{"num_hidden_layers": 10, "hidden_size": 64, "num_attention_heads": 2, "num_key_value_heads": 1, "head_dim": 32, "intermediate_size": 256, "vocab_size": 2048, "hidden_act": "swiglu", "norm": "rmsnorm", "norm_place": "pre", "norm_eps": 1e-06, "positions": "rope", "rope_theta": 500000.0, "rope_fraction": 1.0, "qk_norm": false, "attn_scale": 0.177, "bias": "qkv", "tie_word_embeddings": true, "parallel_block": false, "init": "uniform", "init_std_qkv": 0.0755, "init_std_o": 0.0, "init_std_up": 0.0755, "init_std_down": 0.0, "optimizer": "muon", "learning_rate": 0.0156, "beta1": 0.95, "weight_decay": 0.012, "lr_head": 0.00914, "max_grad_norm": 1.0, "warmup_steps": 200, "schedule": "wsd", "decay_fraction": 0.507, "decay_shape": "linear", "final_lr_fraction": 0.02, "batch_tokens": 32768, "max_seq_len": 512, "doc_mask": false, "train_tokens": 139900000, "max_steps": 4270, "dataset": "wikipedia_en"}
Each number is 128 + 32 x the weight over the matrix's rms, rounded and kept within 0 to 255. Layers, rows and columns count from 0. Numbers have three digits each.

# layer 6 attention query, 64x64, rms 0.27, rows 0-63, columns 0-63
081104147187093086118108167169160150110130152134122113090178129116084174172113169127106170100140074152131127106108105108166172136127107135116152106128141130115170181125171092119162152107111142
167158152093129109144146066123107104123125112110136097180099136118121087153095118167147140167132152115144124114123137103132091070135162105129167127122147126105133141115133142142102086142131114
140171150075096125099131114145103123133149136123127122146101137111140117154123136145149119105136147107151157147116109140116125127136155150144171077143131103148135165105114141144110140140118090
125145141133146145185148132086139150123173122146118124112109130150101137122135134119098107118126124192098121149122168153107153148148131102076131111090129091058118105148110089113123108125115156
132120133147130157067122148131162148116064121118135123113117129143134124107120154116183176163144121094117171105129124142152118171106125116114088139097148166128076151118127162138109135153099118
091117153189155150201141107074131124122190129149179111082111095078104075147105160126155097098163169111141073163120168142142116110146111061116104116126104108048134128073113128117147160217110177
093105101117146121147131140126142134084110177147095089053155101122148116152134111094141087156153123087113131144123129132128158141134129089128138140100179144118083127110140143131155158155137163
101134243145184103099061102101149111116110100081182155063164128128101134146144194170169164116088119140084090095075094151178150174040150095184136162161130104111126204121148111176132128081103108
076108144186173136099054150090158167137070091088069091160126069195114126136102218134103134158135119170119123126108151160123105108120069207080089124089165148150075065173217142074110099091145083
130104158139136119175082142090166126142157104161079186113136154148104118158138074119124116034108198101137160165156161184148149094186079099123090109152117036091106119134139255124133073091143142
143111127172160145075119106181157066069056140079111071189158120163128131077059124135155113092139189180083147171146109118066150091159140222180098129140184124199161108106097124090155121060110148
115126166125155093120136099065139050181051079153166125137140102165155139138134102111122095125073193113136113125125125138172144158072139053140139123108143098160170141119185165127120139142129121
100111129100163129184091090113135217170111132118100207185114102131093103145164096119013163182058050107137169075208099133151088104116103144104145143106159175135109123109108136143119134064063149
117063050107152117168160177105160113067100120097124111105178179089088159110139089071101181105152066155154074177174092147132120110139137112187126135119149197117161147109111122064196206130085167
111090056162127161172076093136216129095200088140087104113049098128124146137096145122123097113167153113120181116115207198152137125088143124091091182084151137124158155205166085106118120102116157
109110125139166157101162124120127128157140149118120074121164177148118164085136138102128096129141118107144141103126176183114128079142214151071144167089111157128164082061054176136134171150092133
145144122133127128142150092147130137123122097134145118117114126103129103177128119145119158126117131124165100092099164145157136120106140132108189120100119108102088151144152101139120132127139142
191123099052106144107142140139119117159135144120092121164102134134174108088148100102144093124096158113122141135124108142132113075175110166154130140121125151159114111102116143116130159162170143
150114156099116154083120158132128133152133145141095136146156141130150144103157098150135116143123112115144132116142129115141133107132099143147142142122110130142120076119086112103138130155156095
076114173180140133131121143188156160153134136156132159067176115122100145141113087142141150150166115123170097099150082114164102140118102096108151158110107123099095121141108176112175096166082143
132147099074161135115132071076118131054105124139151074140112084083178107132118146094163118107084164109063149147092131117096128153176170127155159159117123082146138135083134128171079151164132125
126082132121137116177118138180116061142179135105113149072155104170107166145142055162127126173146143132149123087151137143145160138128126118190189125124160138127108163186070107120174151085115111
104128147137134103135107155167127130123125108136068170126169103125139125097135058130086168144100122151143178091138093116142149152116098133152182152104121153127113105158093142153134124080136107
100149152152087145000139165172127136118125184107119130049176197108125096157116073156176177112152085117125070188159164073153161164188138064094187151155116050109081051109099137062068107144112165
135145145200173104190118152147135130129110171112114091130103126120091148162080163089149062130165166120096157099112028120118116176120127158151098107133160093136207144084180080116166057125094181
172094124152096096133092125084118151158125170125130127186130123106173113129169116116135176133138123113125154143150109112144133145154083133100128149074173125091063127149110109151066122162140156
099179104089098170097121115091123165133201092171081124098143131112084113139148180142113126106106110114068203188168134068117134105171083154129106146106166122170158135081082149131141095129065177
093171175068106166066141132133186123111110124128129175142120092156110166130125082077172249175154154167130129112193143093120166094108176078124097142116156068133084144128168108144087101100112141
085134137154096080032108169145196113129149127190169071120186127152109108206134139087058165044102106113154146102112127072132120096108097086168105068082192145171116161173145146149139199107118069
135098070118103115152087052083132146096062118159120129088118129165146210180120115074155158185131127133086152088106138093117055143170159177119048148123095127143124161199122195113173144159129204
124100175184156155110175123098134085147105091115152107122193145130125058087099177080136107162123160146129097135044115149083016006181140090136008155153057148083144129136134157115130108171111191
171095119090148131081178139124151088145169103142146165148112118122071153176122152134178107137094204135182051121080109168118056114186079134128187132109121159190102139085096071097112167160080143
094078173157139143162091204122118143108055141047181156109255169100137096109091085127138179142130058092139103104074075117169060153111171117081112150126137101110111178142050044132094113162043151
167254131099131067168189056109076124123140032193134116100063124083066149157126145167098073142150109167125168128103230132153137064079158104152150058176127124096143163122131126221108146104148100
179145114124123116122156106150099116184170086174072185158118054128142130123167144160114150144158131106117115138103171062118130123119098144144127083146154111177137126156183255143159111064166150
157117179124119176027121131067154144106111121103109113154139179143164099132181103093157131138121079091124101130127070143195142168166105122122157179096088171122069081129156083167111148166125128
101108100105154086152074167168114154098098162162128159117193128127130142105099095135142128112116088140149094110068107159162125144101158103103131148124111094118122097114093105160165121155121134
130145109135110127148044160107100092111113154114098098069154149121185089149172137096127135182128104125111144124107085132166105174112104153117105184066162168094112109126080046065173099102113133
096108155136130150110078191109167165095106145099087126054141140131142101122141129085145125126137144166101121089101076129109098149130126087152104147101106160068103108133111087121143076150100130
098113146118163138133127180139159136092133151126100149072224137118140153149098128130116182158113109131099107156090146110105186175067109080132124192102168127127081137123121084127156179130115150
118107124064129136129099152132141134041150165156169124126151149091138146138140088137132146153109112108113114107136085169119119145146110150149180134096093115121134086150126098147162093163128140
173165166121144132137136118180105133194100164150126128134111105159121188120131139127157082119181150180110085108133129123127116118123135100118109071107085140186138142139126176179187127104139061
133143151100139108094080111130155122151187138093077131082124150131129139095115143105077102101189153129147148107147141149154091103137094113113074160152163077177057134150068128110112148096176141
161101156169148165096120108155147126151100186065169092127117162106117142117093138096175167116156168093144109103094073161119126135123138190138125150137111114134127166110193122074081092141083116
080081076137144138107094106182151113163119115148117137064144156172139095152121168131121156129136178101089172105145159106137102070136167120099115162160090087133123156154117111103118154150109112
099162143126124161098158138102144069091127157129143115105175120127113116123065164147137172082149075152146057132076076121126110114181136121100144111094124133122129100073158076166146124167111120
095165087135156107108166156070119096109122122118153061096103089128167055133093143174166171089089160076145127199162152158126128120143177155126166122170089144156126167115105126113067115156104135
094125112149183144193135108083123067099178154085117119137080135157161109121122153154186120110222139111123101105178071139118181175110157126114122136117068111135093167135130146128119147157154111
091117151159125098155098128156151139139132158115129136101154116140125131167121125162114157129120093152142113126126107105144137146126125088105137119120112114126123126135121135117126106107139118
156127060064162195081179064134115125157130067177125082161066126153137109160135162134168095087122180117115144162108167110127152102130112161111092138130131126187142151126169175090142139151170083
146174127113073172069106163154144113139110152088135121192103180099153100127123066074143143170084223092142147132173067193190098089189098194132147138076132198143104139113136115050073152174129157
057082171157198115171113203120186111099112094122105146083141100119171127131164083158121123127125091114176142125139090129105135208075111128102105125107128122127134114173118126082136102105045095
139148134126118127124182108123092131137124080122081131171152111108135114104086134182100125162120103090135109142140182051156113128168120140095213111132099162149177106078100144165116110165114127
141102153111101081108102152167126103146134152147137181127128129116137119169134110162126098123123177127182081140148105157146132121128076105141161159108117077061057106174138134142145131113130132
166105171151122166117133203096177122092172124138118131134192119140123133102123092052097135143116084149109098101086041140159151155156121103096179155111111038068053106116131053135158080227125113
109105102118140138063093130140138161142063169123137097083124164150152119125124125157185157128104121093118155119127156160135090183172127072168106147127118166167154141118091077122123169155128119
077114128151110155215132152133150131104142126128154136126181128125192111122142121106133092134112177145107117129055103167121186106135139116085166113141080108084158087119028137100126131121101079
143147088068148107119120115125137103147040140113211121152125070134176096128110145095156130125143094152089083136150114109122111105114132166083092101148127144156149148153116124208078119134131085
111130110058167108093166144114120153150118158142148133089182078096154101145097089093127134178116107127162143106190110121113159107178137153171141110147187213141080104136135146110154134174143107
133152089137124071171154102115140118123184101178123078081095131136093146138130199132157108167129177117075150116174190120102136124127055170118129160125124144125175143141138162138134129081165106
162114154147099162157108105139046117123165148111126163187132123092151084132147133153104125105158154148128197152153168071113133089144146112127105129135109129122166099124137155181163139125164091
170137146138081153125131157105133072115096109136202110152126121112127111111164142144051156145126120110098191103154147122200148140134071129104118129145141104083125112128156096103056163119188106
148122137133069137118137123198138176092129143074112106181120135156117158151156120144115130105077153164102093149159134095117051109128153121116170142120124127134154158100130119150157074107116097
197128131092104143114098169092084095103119145141126122146091145080099169136122112185135118136119190158125123177109098112175125099101139127162158166166092195140099108148094109115070128151102150
# layer 6 attention key, 32x64, rms 0.235, rows 0-31, columns 0-63
144091144158150138131093161100121115103113130121157137137133107102119113143106110123127120140145148127085134134157140132134098130137135129101100144138124134090126150139115129123098141130136133
149132106081117118062112145179162160163109144112149183103145143155137133111121113135132152109125129116142073133185104121107143165133116127132148162127111138119140072142100103111137137146174102
094134125108102097141127063171130108141164085160144123151060137145150149145086125161104135149115113145147104128190158076139190144135154154143139097169133062148091098107156128157125145128134057
082081113152145124141128195168156149160168151125123087082163092050057154117106119121156138115129109170076146093135184145101135142095160102138139159091162109134154166114120097115151145087109127
151137105177191107171108181130184092149171124152122160094141103080083134149121120122076110136122095126160126106148121152106080144137095095197113103102094126052126209138116152131152193112183218
125128121153100119072125096175130126098082098103169122145130101154077103091142127156137130145127141114159170139152145170052168135116109174106125107162129092165105158117143153163096154142153054
051110187137147071171124148127171151110115219170175082072198068093190106153067174118175180201081034108091106162040101178202153180090201078115137183082140164108088173096120081146106159182132189
115135109075162109193143066138088182129129146132117112128109120144130109131168113109139128172111127127171121089161121125157100181168186092059199085105118105150098112106129130138138131133154116
129174146083141127083137099184101075181077106152071156129122147155137129186142119124124143097136125137103123118101141093150145103170116152148123124145124120157098128116127086110148105111119056
097054121143165152133143164121179156116148134117132069093195043063155066148153096146168193159121093053073173113160150149093107124137131134155108187121134145066139201132166085105125079115095120
141107054127064147156134129122086192087114173138122119129122156134130144128118115112097122110097068128079146111102157140107132106118102153146157105117118171131090124135160063072133146132158168
152084100118117105160141153127159101148175098138124118095112173172137125107140127149153106180125115144125108113160105129134119107144118149199135142157125110223146100151092111142168169088150135
152152147116159157130090133092139125146118122068121142167103088147127133195143116174159121074111116160160096135205135143189211107123133195150098112143161148128139097105092120152155093126142099
085151111140155090136126144132114147099138142123128169113111127130127159104166070088098060145140131151138125144133107071135141105075118144187119121166126084101128109131140134142093127135106123
150147136113099110080093146136123108131125154158115134114161129145207107122149112147123132077130122169111152119154141159148147157125095151161129143125128038118078104075114131194147142136151088
166158110161077105110156142130135108157167112180181117136083150123114099190128110159106105141109100142152122178089186074072149122139134133134154170150128096139182123086155127115109141137104126
126103148139130129092106180100126113129113114084156102125135158097169112122133123091150173145166094097077124157113122132132094124150112124097153199140136163126108154138155046115125102136101124
132185142086094114161160098160098126147175087188079136174071139127127127099119130136094096132112079135169121106092100083116147116158083107170204110166102124196109057114101148177176190136166116
115152140099133124066118087155177172153150158166164144148123133119171130113044163120147162180115085086120070098173079059126130166102123129145159151180159095145115107128154068145135146137104077
149154092119123176094070161134149187154176170123070146125154114145115183145122106112093147158124118147167117109122055107159115113135131111143146118116144136058118171123097100163188159147147173
146095163074048151147135125131119091119162111156145159127144100155061172081135077157117093098109154148123146123103114094131170132135103116178141072138107153173125130131116148133141162141169106
149177087165102175115100063093155099161128008139104168159127116150159162047088105092117145160157136101191140125123140053168160167096050198113096080195090120174149053135162161087132088172131075
147145157102087179131129061151146105123157088124090140203091188160158102171104115179097125085125216117155113079173130064108162104105115136178096077173056113095162031155163188100126103119149060
185244090054082140147225075148089114127191062172140180219031153130155203059129118132070124059200167103153094157182088090092175058120121200149123082192115074158156044097152196073112106159146085
179123117114130111142169064161091049154172123164123101171072134152099120055089087189100133086076140151143079091104154105150096082165063149163180089129141126107124041135117139139097106100113123
110210166115194106104147115124170140075153147167078147129128123127118134149117095130148149117102145104167158175124126105132161125128090115139143098093160150096119092068132193085159171233148096
141158121111141152164092145130094127104134123184153166137097102154119156144095067124183134113154155112071139151163154131116136089156128101124103178084123129133118181133181134139095094079141122
179107069107218150120117124077180125121084163092134098155153100109178079173094119119138170105168096183081134152169117109137140101081168115133122097127116110123109122095123092093122090108120111
090137130153141116076115179155183194142131157111148125121185110217147138147103137095138142170160099139125114116150090147113101142106131155106148121073132139070127152159146104126123102122101104
119132117115136123096113107123133094151129130109034173141144124149088114151119149088075120134151112167063161140132162134084148110119143162148117090136156193113133114117091159149132099053129189
100134131137152101141139153136078129152181136135072142079100135058126063147110165134142139144181105129154170069075072148142203129104103137105166167120111133056095125102120087094061166145111125
123065156185113145165140133162158121088143123116138132107078174164113155132144175088120092157106094167103111113110118172155145095163090146071134113103102086086145109071124111112090140136132126
# layer 6 attention value, 32x64, rms 0.527, rows 0-31, columns 0-63
162137133099127097140173168135172169172083099147112147087127145140106164099193115143116154108142072127133180158108107167121106113154164171110128143117105156137194130039104122150132083109129141
082207135140150091098114122101132069167068113079146135140140132128114094073156098174170145155185110131116129125175118124122127152088088111124101099112144151145110199144156146097145106086200143
091109104103136135128108140064142172140070112125128168023148091146079151073144119122116130158128176125157098141102119094087149112103173081199102113080197094164158200169113141123175149163121120
126098147061166128161156115139135123200131153084134113143128140154169060114157186112095117055060116111099122057167145157137178156121128141112104103097136114094146168148159104113155124076081147
131112192068146144135109157164110168084126145136128150113107108147081128136109078161148147195124076199125145141138130140107099172147097105155147133108185117116033146149185149108192106095146130
127083104082135086086140122196107113114130094124091186153153151128184099129123134210171141150155150093175125144145118162155163114150145111138164148075082112110121128098096110047166102108125104
098128196112166148164154116133113147140118063139077119115160174153137071088092048101106166159132117081091154103156184148160133117101176142096118104153196105170104159169147095163125174063183142
082117149135122130151114118050119115121140092128158129130138145103147113098093127145199106084090114131148098139168110110086101189161149132095198123127141076152155145172075145163180146163120135
138129084152148154066097141095101129055084148108114115093130163168146132122144145102060109128130069136087135117154103107118167155140137124121143132157170103200086112110165104098131075115161155
133134137094084100096150103089192092120110157191131114120143177196081110106069128169077148123121167139116086095149126150105099103130144121146144157152116091089152128098117121124137143165099169
148113083095167153133071192122037080182107128134128128107093136125140119173125085124149128147139145188120125072116118128117139076119180135096142129144157126124132124078133137144078157145102114
194156116092148170183119146129106128092074161135153102152154126134122160138194116093095084112188117148118079154082081145076081093139095134094183112132141059178123120113122075130163164113128080
151089123177120115167143115141139103113130147095174212120083099078128067115071133137132113136139189060119113161154153163128184117157145169079101178187097117125102127106189154158133144109130069
208181121103120167146039125130113089134148140107144159134118163093123062088161134095140064126110159158124186113127083056123151107122128143172177085143160141147142075127153120141167165137150137
087095141162172024124172079209120093146156116151156100071129147114126126127088120234132130134093117087186131072154105105114172063140135140115150170108178135111121160098155166175185140097124176
130126121163155083150145087158155178135093154122196110106156129139091163168146138126160141194118112134075070101117102134107138124148125109146100084127109159124153087151092132140152145096177171
155097135146152108149108105098128080137124145178089177122085123127122123158156109135081117153092106126154128103122144167135100125114097099125164115137157206161126105135088151121111134121105204
158181108088175144151176148129130110125144123077143127140097123086102122121114097151132120119098157047066166104143120138107147129136109065198126146112133112132139110175096163118112151159102117
170126175071153095069145157145128172172162097146128064105107092143127116183161130074115180144169127145142126121153157177206199173124103162105130178135122124096107147172121151113175139160135130
070113088126127121151129125158123114083139098185150083176081197137137092120127110118130118148074171059167190201160145146145138143161121161116119085156092092138113159109101166146100002118056187
147195080155172179154150183113095146089138100073070085139082181143109124121135163130097135125069121199129090147083076134159128121123124119081127085103126136149085101109169154147128152174130133
110188126112133121111098127142117118135117146128055182059114081134211098168167119091111077147106143106156127081125111137111074092160153104146139124117119111078075159142172165184150110126175131
187123131153094139086134179127074167192148120126169085132180136121075140127102135115144148109136116109115090193146168158167093154121174106124154142097172128112166138122153132183132095118127071
168091120164115141162157123157141121116186133153165157130115168104155124104125124117106134110162079167176112108194187123145095182142103121130115131083093147129075115087110118164077154165128098
104100120096102073126092107154110170086057139125112153125124102156079169153131121124119180111187129133084048139115099094174128075141076150127102140092120179109086171153099140146119149139128144
082148120134117173158093184085181165113086140183160128168095091195119230157135134125131153084165120146150147122177129139148193147087182110138149134038178116117113108198136134101157108132113088
132119145149092088202114150149099135093143189095137093140108178074094089140078143120133149107141143084182086121100117146054125142167140108177184121169099108095135124150079119103073084134200184
138125150165136073101143161208150141123069145122158113149140092169091102149064163122107101088168114138104119152135106117117086153127097135133149064079111100126167101127144136096131134140144081
150110157163049121152126080122182165155128081086060104115091147156176106114108171182106100147169139106110087113087067134076098110132129205151122135143169139133110178161161199143096126112162117
097155055089106165123154132152136150146091120171171130109173070109083085100124131173111124125161108065141140101134189119122118163070125113106077190113136185123115077144144146153110121095146179
155111147162142152161160169111049117128139144126108120136095104118106129109123119132155068146137161126092138191197116088151100086099094138087092213128121109114151079101065115062162113167118147
148074132138092148148114154140163093102111103076136116133115156141164105166120158080075056141123115172099185129118122153084118070107129131116092131138161148103118135158103120162188098094232121
# layer 6 attention output (transposed), 64x64, rms 0.462, rows 0-63, columns 0-63
172164111128128138160089144146139112118093154097087118095159165155108149156117156103116162048126099170144091167077123107108140129137128124176122115143198113114086129146138175152112154104175125
124101143131139091085117129138133166111062146111119118118143129111103136157166130106148151177137127138131124148138136098128146149084086109195161162112178162103086198147132133106184132122151097
120180122102217127167122122125116077115147158104148156088103100091157134147162144116204106125132160098164149132144115101080119158117168141135131150139187139132099144076155125110131149165129126
133134110203130112148157138144145111155126108121109122152135096167119114154056181143125125114136133155157112135080144142097114059123134130134105084118143110129169150178130121132137143060135124
064143156128141129111107118129190149082120123192123135124141112103153044116125123163159177149110143000189148159132158179137179146157116134084130175103135106090072110084178155133138127157105176
048148143168125069113111115118155147154053155122119122068166130167097176126104149103195167097175163170142148141119134182155173108091190117086075114099130075120116125120124145179156085082129169
115125078097163113112083091087119118166138116183109108122117161129101166067166095127119107139157079102127136104184156123117124170138134134112123166146091172121143152115110158114102078096130199
108142130088114105144173077139093131151162133152106117128127116112117107135125155102163087091105161177129144143094156132089149143145155102191135087105165092121097133132123136155158132107160147
124079156153112135132094142178146038167124138088140156156172118110141156126080098170098137121147099097120140117169136105159081151131111179107110167134106142163112081153122110118127136136131122
135122091103139099091106059135133140083104135137126113161124135146114133098089093136123163133131167109173148111187112126149115116130148157149140154186124116132179183122130127119128132169129168
120125102128127088121196117111103133123133118142126187140165093160134150140118126137162133126139116121146113133129158126171136108120103128088118149088147143112120091141161125165130144139129182
139109107121147145121075159174152145110105164173117139109124125157116147133117097095064113109092139168173146112154083147119126130138124121194101107153107094138113161147126143130173110065149148
173084086122136105164088107118121046143126140129118137125127160141154102122117115151138073181106131090104152134162135133154122186140111167126129114150173110128129123123128127160100150092135139
164182191079101158091141164146068139129136131091115145160115112137151135128160136093141153078124124141126118117133109073145160125121126131152125128145135117144132136139124136088147121201084072
118126174130157134106095174109163136133130131191141154089139106095134094153122087139114160093116124142178125149180095129139158114157113118117113126114141086150120157107118095135129150106119134
138130128114117148122104142138151156108155162141121119135157124138109117158120125099100143146105127195124120097151118117138082125112146162107144146110158155142129101156121082159147159153118107
104161143079093143148115167114164185160150146139118115153143089106064115127141108128075142116071117139124111116072100115125077148131113156123137086117122081089146106185131100086159132188074074
110144126132163130132093136104191168121119153137107146104129100156112114102153119145084163154099114110119118104159106093114105147121148148108146097102104135128125112133160174121175165137180157
128144141173098103160106175121143134121136178139099121095067120105136120097163131138155127123093168181072133161131134134114128132106135096088087121135149135110129118142058054092140126167176117
142124137111178140105157146142088074073130106141133151148092091114158101128161117111129106136142141162143119124145170109128133096148114125141125125149114120139074123103129130118138121107148161
109074115155085157118131156110127126132134091172110093141132060136121130140100123169039127108102128120129110139093073172147125105116117144091133041104072120120210170106128097127138124148153124
133207137190160098187130155123132126101142154156172118125074124112122133133116116128131115113130138149110142155121142129127118123109102112074108094140104130140130095117116143122125130188189124
118169148159156066140117136116101146130138116130149145099075107155133127150155128121191133089179149111150145134111161098080154154148112156165120151100137113160109172138151150133176107097117110
169105082117149163158101140139118099070133126144138129108182085162101139077107097107125125115124091167143064151103100113096099104165172142124194060098127140050123190148122104160077170150112137
173118131132134122083161140145096150120144130124121114159152071102141140143140116156139143135106083111163142105087134127171150131102131145140153141086089129108091133096145132093126140163103125
146117137150114127120134167127106093135107116158126160139127158178135094096104098114113102079153149122156115171148111145141160115159084132101106111159137093127133108119131138135124119095116126
190120110111132138128093139089152122136125140150133158134094116158177067129126155155121125130064118097130129141139080122106128144154119143134154088108159122100098147141112146155122096128127168
089161160086144157136141144112123100110084083116133169176144144151112191135116083102099153128186130160127115125154129141163119113149119120093068099104179087142126142152138130133145113108161152
138137137197078107104191136126079110157152082066109127140083185161148119129146104162129122082088134072166113120120128122087108123136091139176127109183128129100164127170129140102117087050132103
117162139110157127127056138125163129101135132166107136121114096161141156187183145155071124147062119132121150076163127118132123204103120140150117147127171164121109138152130147127152118071088122
131114102148189193120092122083171167142166135139115111182077154129165133174149155090130101126121109172149126115134113119099153154137103127095123177097197134101120118124115101129175071132106161
201122075138137183139119139123122060125124133095132112178083116154140151122109145154114115119104162146118116104132116144094114108136120230139092141183104138140150135125144133123167120095086111
130162139136214165154075116091099196127095085149136124117183129101104110173092110149131159165156092127074118112087149149124127132169131172118164123164149102097150135079145143196068103106129113
130136107199148114170106155115173076100105163105113156091134097156163088073098088125103110126053174139089130135165129190095101118110148085080069091118093115141142153132110105116126135045135237
047166154122091107080093203089168136144055174145133119096101122131090218131098069097087118098101156218126084118113062168124124064073198130117100074125088118116154126131111174122128165138100131
138064186084105125090113082115105083144118053170090144154142101128159093097239111176034102071062158140126162074171135184154177152056176106090084156152098094109123136135087116142136093136118129
153157155114116150146144190159106172095114114108092156089115087135143096140200122056113141154123157171040137107131130131121128091097100123147116078067172086138123127193137111163155115085148104
124058115115116093120111128155174108141129113117121124171158118143130089139117088187107124155137154062114145144085137115130104140176084155103156123068145164157120132131134105130137104127080163
140149219126172131178160162108134072114087072098144211144140120143147122127213154126073090137050126124072135060097106139115155176143172060154059076138155034143092143097144149139150150069125138
112171131088160073082095161080099115090138181057150106094085155122177107102170115178170114155094139143155173148147102102129160113200141089193107118116102191161167124133075121130115151141077118
162146085089119181041121184063094163123092161125114098144125172204137058086143067049165145136108145138066141118117067115091169137193129151141120064108115099111130179138074123100159048118102141
107113060103090062074110113062105156123168103163097102069092158107150123166109101129126117084104111196128082089070142139116141161187124116077141171148147113071170138143122158170136137139145147
114107147117133245123065165107101140178147106135229134151148158128124152093111125115110099152133119158151093119051116111173110139194171129080118142196093093114110157098144108067168138119161050
167147174111132170096172170206072142061139100109172115177097087122090100091120121053135152108148152182107080167082066105133095141158145144128129128164188093135120129124118070101112154212066053
050112150146177147134182111147124055154159089113161147157095038118186058107168143181142161167188117088182128170097174068111116078096176177087152182069102143163123095083149145149138154115145163
115117138070100135123099135131096092154116135062166151118111139109182012085149157117126112118096145132181118118096100136137044087121175133115136137146139113199085157139153077064150108196150124
042113162171060083133070066114091060167115131159135153068158190169133115105150078181098087174135115117205114129104181155066159089178109158177127156101111132170194162131141156215115153055171183
135167191169134030220145142181144157127098173093160103126134138082110137088185170130129128133154131129104074126109163162143121106129143119170065053124118113081204091169106143152069180112158144
102115113095102120098132144125135116151132098134169131090124171142157127150122092126131080139159199104096176114094153137142135142152125142117120168168134143108095101090120187152076149104186154
171132127098127075139143105084070116141118108093136147114078126065160180123115139210161048113112144095125160145179121099156097086064179136077127111127123153135153134153147088095109110166093112
102097131067172148123147070139109177131164079099070132193159123115115152158190111102056136176123085133134139064170186156180170166152095107051098111072194111094150118106201137179195083119172122
169118040106170103135169133115154127115091086219180078116144166100160086169120154161190115142110133021128201132116130188171173191171090132153121135139099151148135151117178175203052052145044151
168186124130162206186125192094141097138130139108159110115158105088158116131105132087171159150110091130094084114114054146088119135129143103093101077118081099179099138136118107128128092166139084
151067120111126121121076153172168125107089083118113175090190096098139087122124096085068148086137166161172143154072107101094098079148143158168174117187106109136030171136093153126183143083147164
158169101156151169211152118112103110160203139064115099181188157182133213133141138106142165143146066156112138125131152065125191146136148076091134088141111108124158073111126095120109125142128113
140131104196083122101152135106117079124182148108090112146115129201130108147139179123134139143118079106102171160129201081154136129100100096125187165071143129182074110133141127119133154108133104
080090130175112094127142106166155168097111178154159117134089022145073197118126067093088132179180110170103076139145119100099105156131117184132078095135174129099179124139073183189152122124194172
107186078100107180206099103112207203094091187156112130088090106217124255146159144061129088113123142159088169113165106162225142085086157124115075124054120146096094083186098141116136093153066160
061115119173068022118218131204091079113178187074173098095171190065113129163080096174166124062133109076146164161095183163170079148164078089142104096245093125088148121116078090088094133139087142
132121102175132065140180084172024096121140181067104074126108057150116102157081125140111181058109107142114089171139106106083108132086080127160099096109159148112157050157129069140105115160167155
115112101093113110096165138108153127138105107113107190094108100050128136133085126117130185164091076135134110134085128077096085098131108121144159052072145103149147174118141193161147188061175176
102157075118130126140081111113165097110120145155114126097164118177101115112117178116133112100184104145150165149103181117132130124075146124099164146097151161128137155129091207167160048137211174
167097122159121153117149106110135161150182129134155099146073120065181134084103096127139111219145118095130086137169107115113172087156100160102132163113058210207099090111141098130110150165139103
144074177111094127176120149151177154189121125038134152117161138069144058128161084104127120146111162164110138166119161120118124086156105098147127079131164062134060086136197148155189119113184164
# layer 6 MLP gate, 256x64, rms 0.508, rows 0-7, columns 0-63
158117108114095090137124143137135136076161162136127123109198064066121205075148159155125117201146206135118147152123099112137087147133110142105181111100175156122151094101186188107143109119071094
145133167147110191116142087163191129129051138173135125090125118130142158098107149113123130131110167073161099115050095097122099164148127084078115136173136125142127079111110126151086101068137176
161095097124128137100135144118092174165144169107160072110119168107119119104115101131119144121155117106150130117137133152140122111150169129139106110088133135120143100132132101164115106071122089
035135135143057136074151147129096202185172115069107133144183121136136099128034175157149167129123122175157151147124090152155118115133136115109146091114159134157086201148080099176079166143080097
096117174132151100164098124115102079100129117115138132097148175119089117084068164152082126151099098101129128135132078157095109186152123136194126161104129126127134130102098161098046111115122094
090065155178131128179129107145190095121151094147124208129125086136130111053073136059142170124143129109087190111126123136113148167160080134072168145124178112185181132149130132126100126157123150
201102123069132120122079137112094094146081140150147165150158099084174116141084110078086120121096111127117146171123171097139150151166170054149142122099132115100161060115091131122125110179128135
133145153152098178056148124114090110152082183108052148162149091058168138115123091150177084162086103162179168128049107136108144173081062129123151123150176135143113145081179140155101115110108164
# layer 6 MLP up, 256x64, rms 0.474, rows 0-6, columns 0-63
175099150120094139095086071158103100079127099128145124128191114111104157132124087117138100120128164087149131118137131144080149073123103117099186197096115101101133118115159162092119115130133133
119110167176086179123129177126144181101137127180114166153077131099138156100093112160082160173113124147129146110098136143130121083103157152136152138119131178149145103105112122111167077110141096
156102094151129118129105145141100112204151126135135138128177148154083133109138145134134147120140126113164142126128157160101101105078189138106154127111190105163120122121107102157155113070140130
088161123124193125118120094152147130105058104129095156070133099142084141123168101111140114114134156173135172098147134112146161135126139149097086163132121128099125124153102226124182143087112137
197070129123094174109090110096181137145121095087143126156129157172173123041118154133130193121126106116141088140134164102162156104148128150060133091084110107125160119139135100098106105145156088
176146162085199111089076011100155096092178155143114161067137114114097117106061106170114146089063214139134091160122173130158103099168101103088105147137191144143166135190128116130145083143075138
152143158093152139128123111109134103161150186162121150171138120149103137117085135096098158167147128094162119172126143124146108120125112105170173116106153162145192071156112137126094114154143088
# layer 6 MLP down (transposed), 256x64, rms 0.229, rows 0-6, columns 0-63
155101142105051126158152124117084126104154128146111089111188093115134211124176186181125124209130135117081107086104104096097096114131122122110110102113118161135150184158180181071138119114081157
103105180103104149085169157149107112092153142140132176145101095134163188162154121145135113082171166143149123123171104109130139050140199142052128141104147121160145117157108182166140087103070100
164114123131092142134162144142116139140176137107140161130057155153123157144129154107169100104114195132124124120114172119130093129136180119152122143148116120146142108166118141129134126075093088
113103091116210157136099098137156127073060128153094112118127043141134138121098115118126112189079183131144141158163160188133167179119150104102077130125202103107088143090135141144176140118117174
178133142147062150188066092155163081092075165084149086152150120080102176090164148103150191164124167093103143084067106132120128123073090135110145132147070091129116116159120195095123102144107107
108150134121192075015149123167063080081088160124091159186159094149068123126161088110117091154178169144107224126172087139177149105140078131139158150177079096199138185109185093067129164124117123
170179127140090097137129125107097119090107152119074140181108105161108090130105183106126156151116156130141151095114168118092073151128127168178178163170087136117143124155166157114129106126137094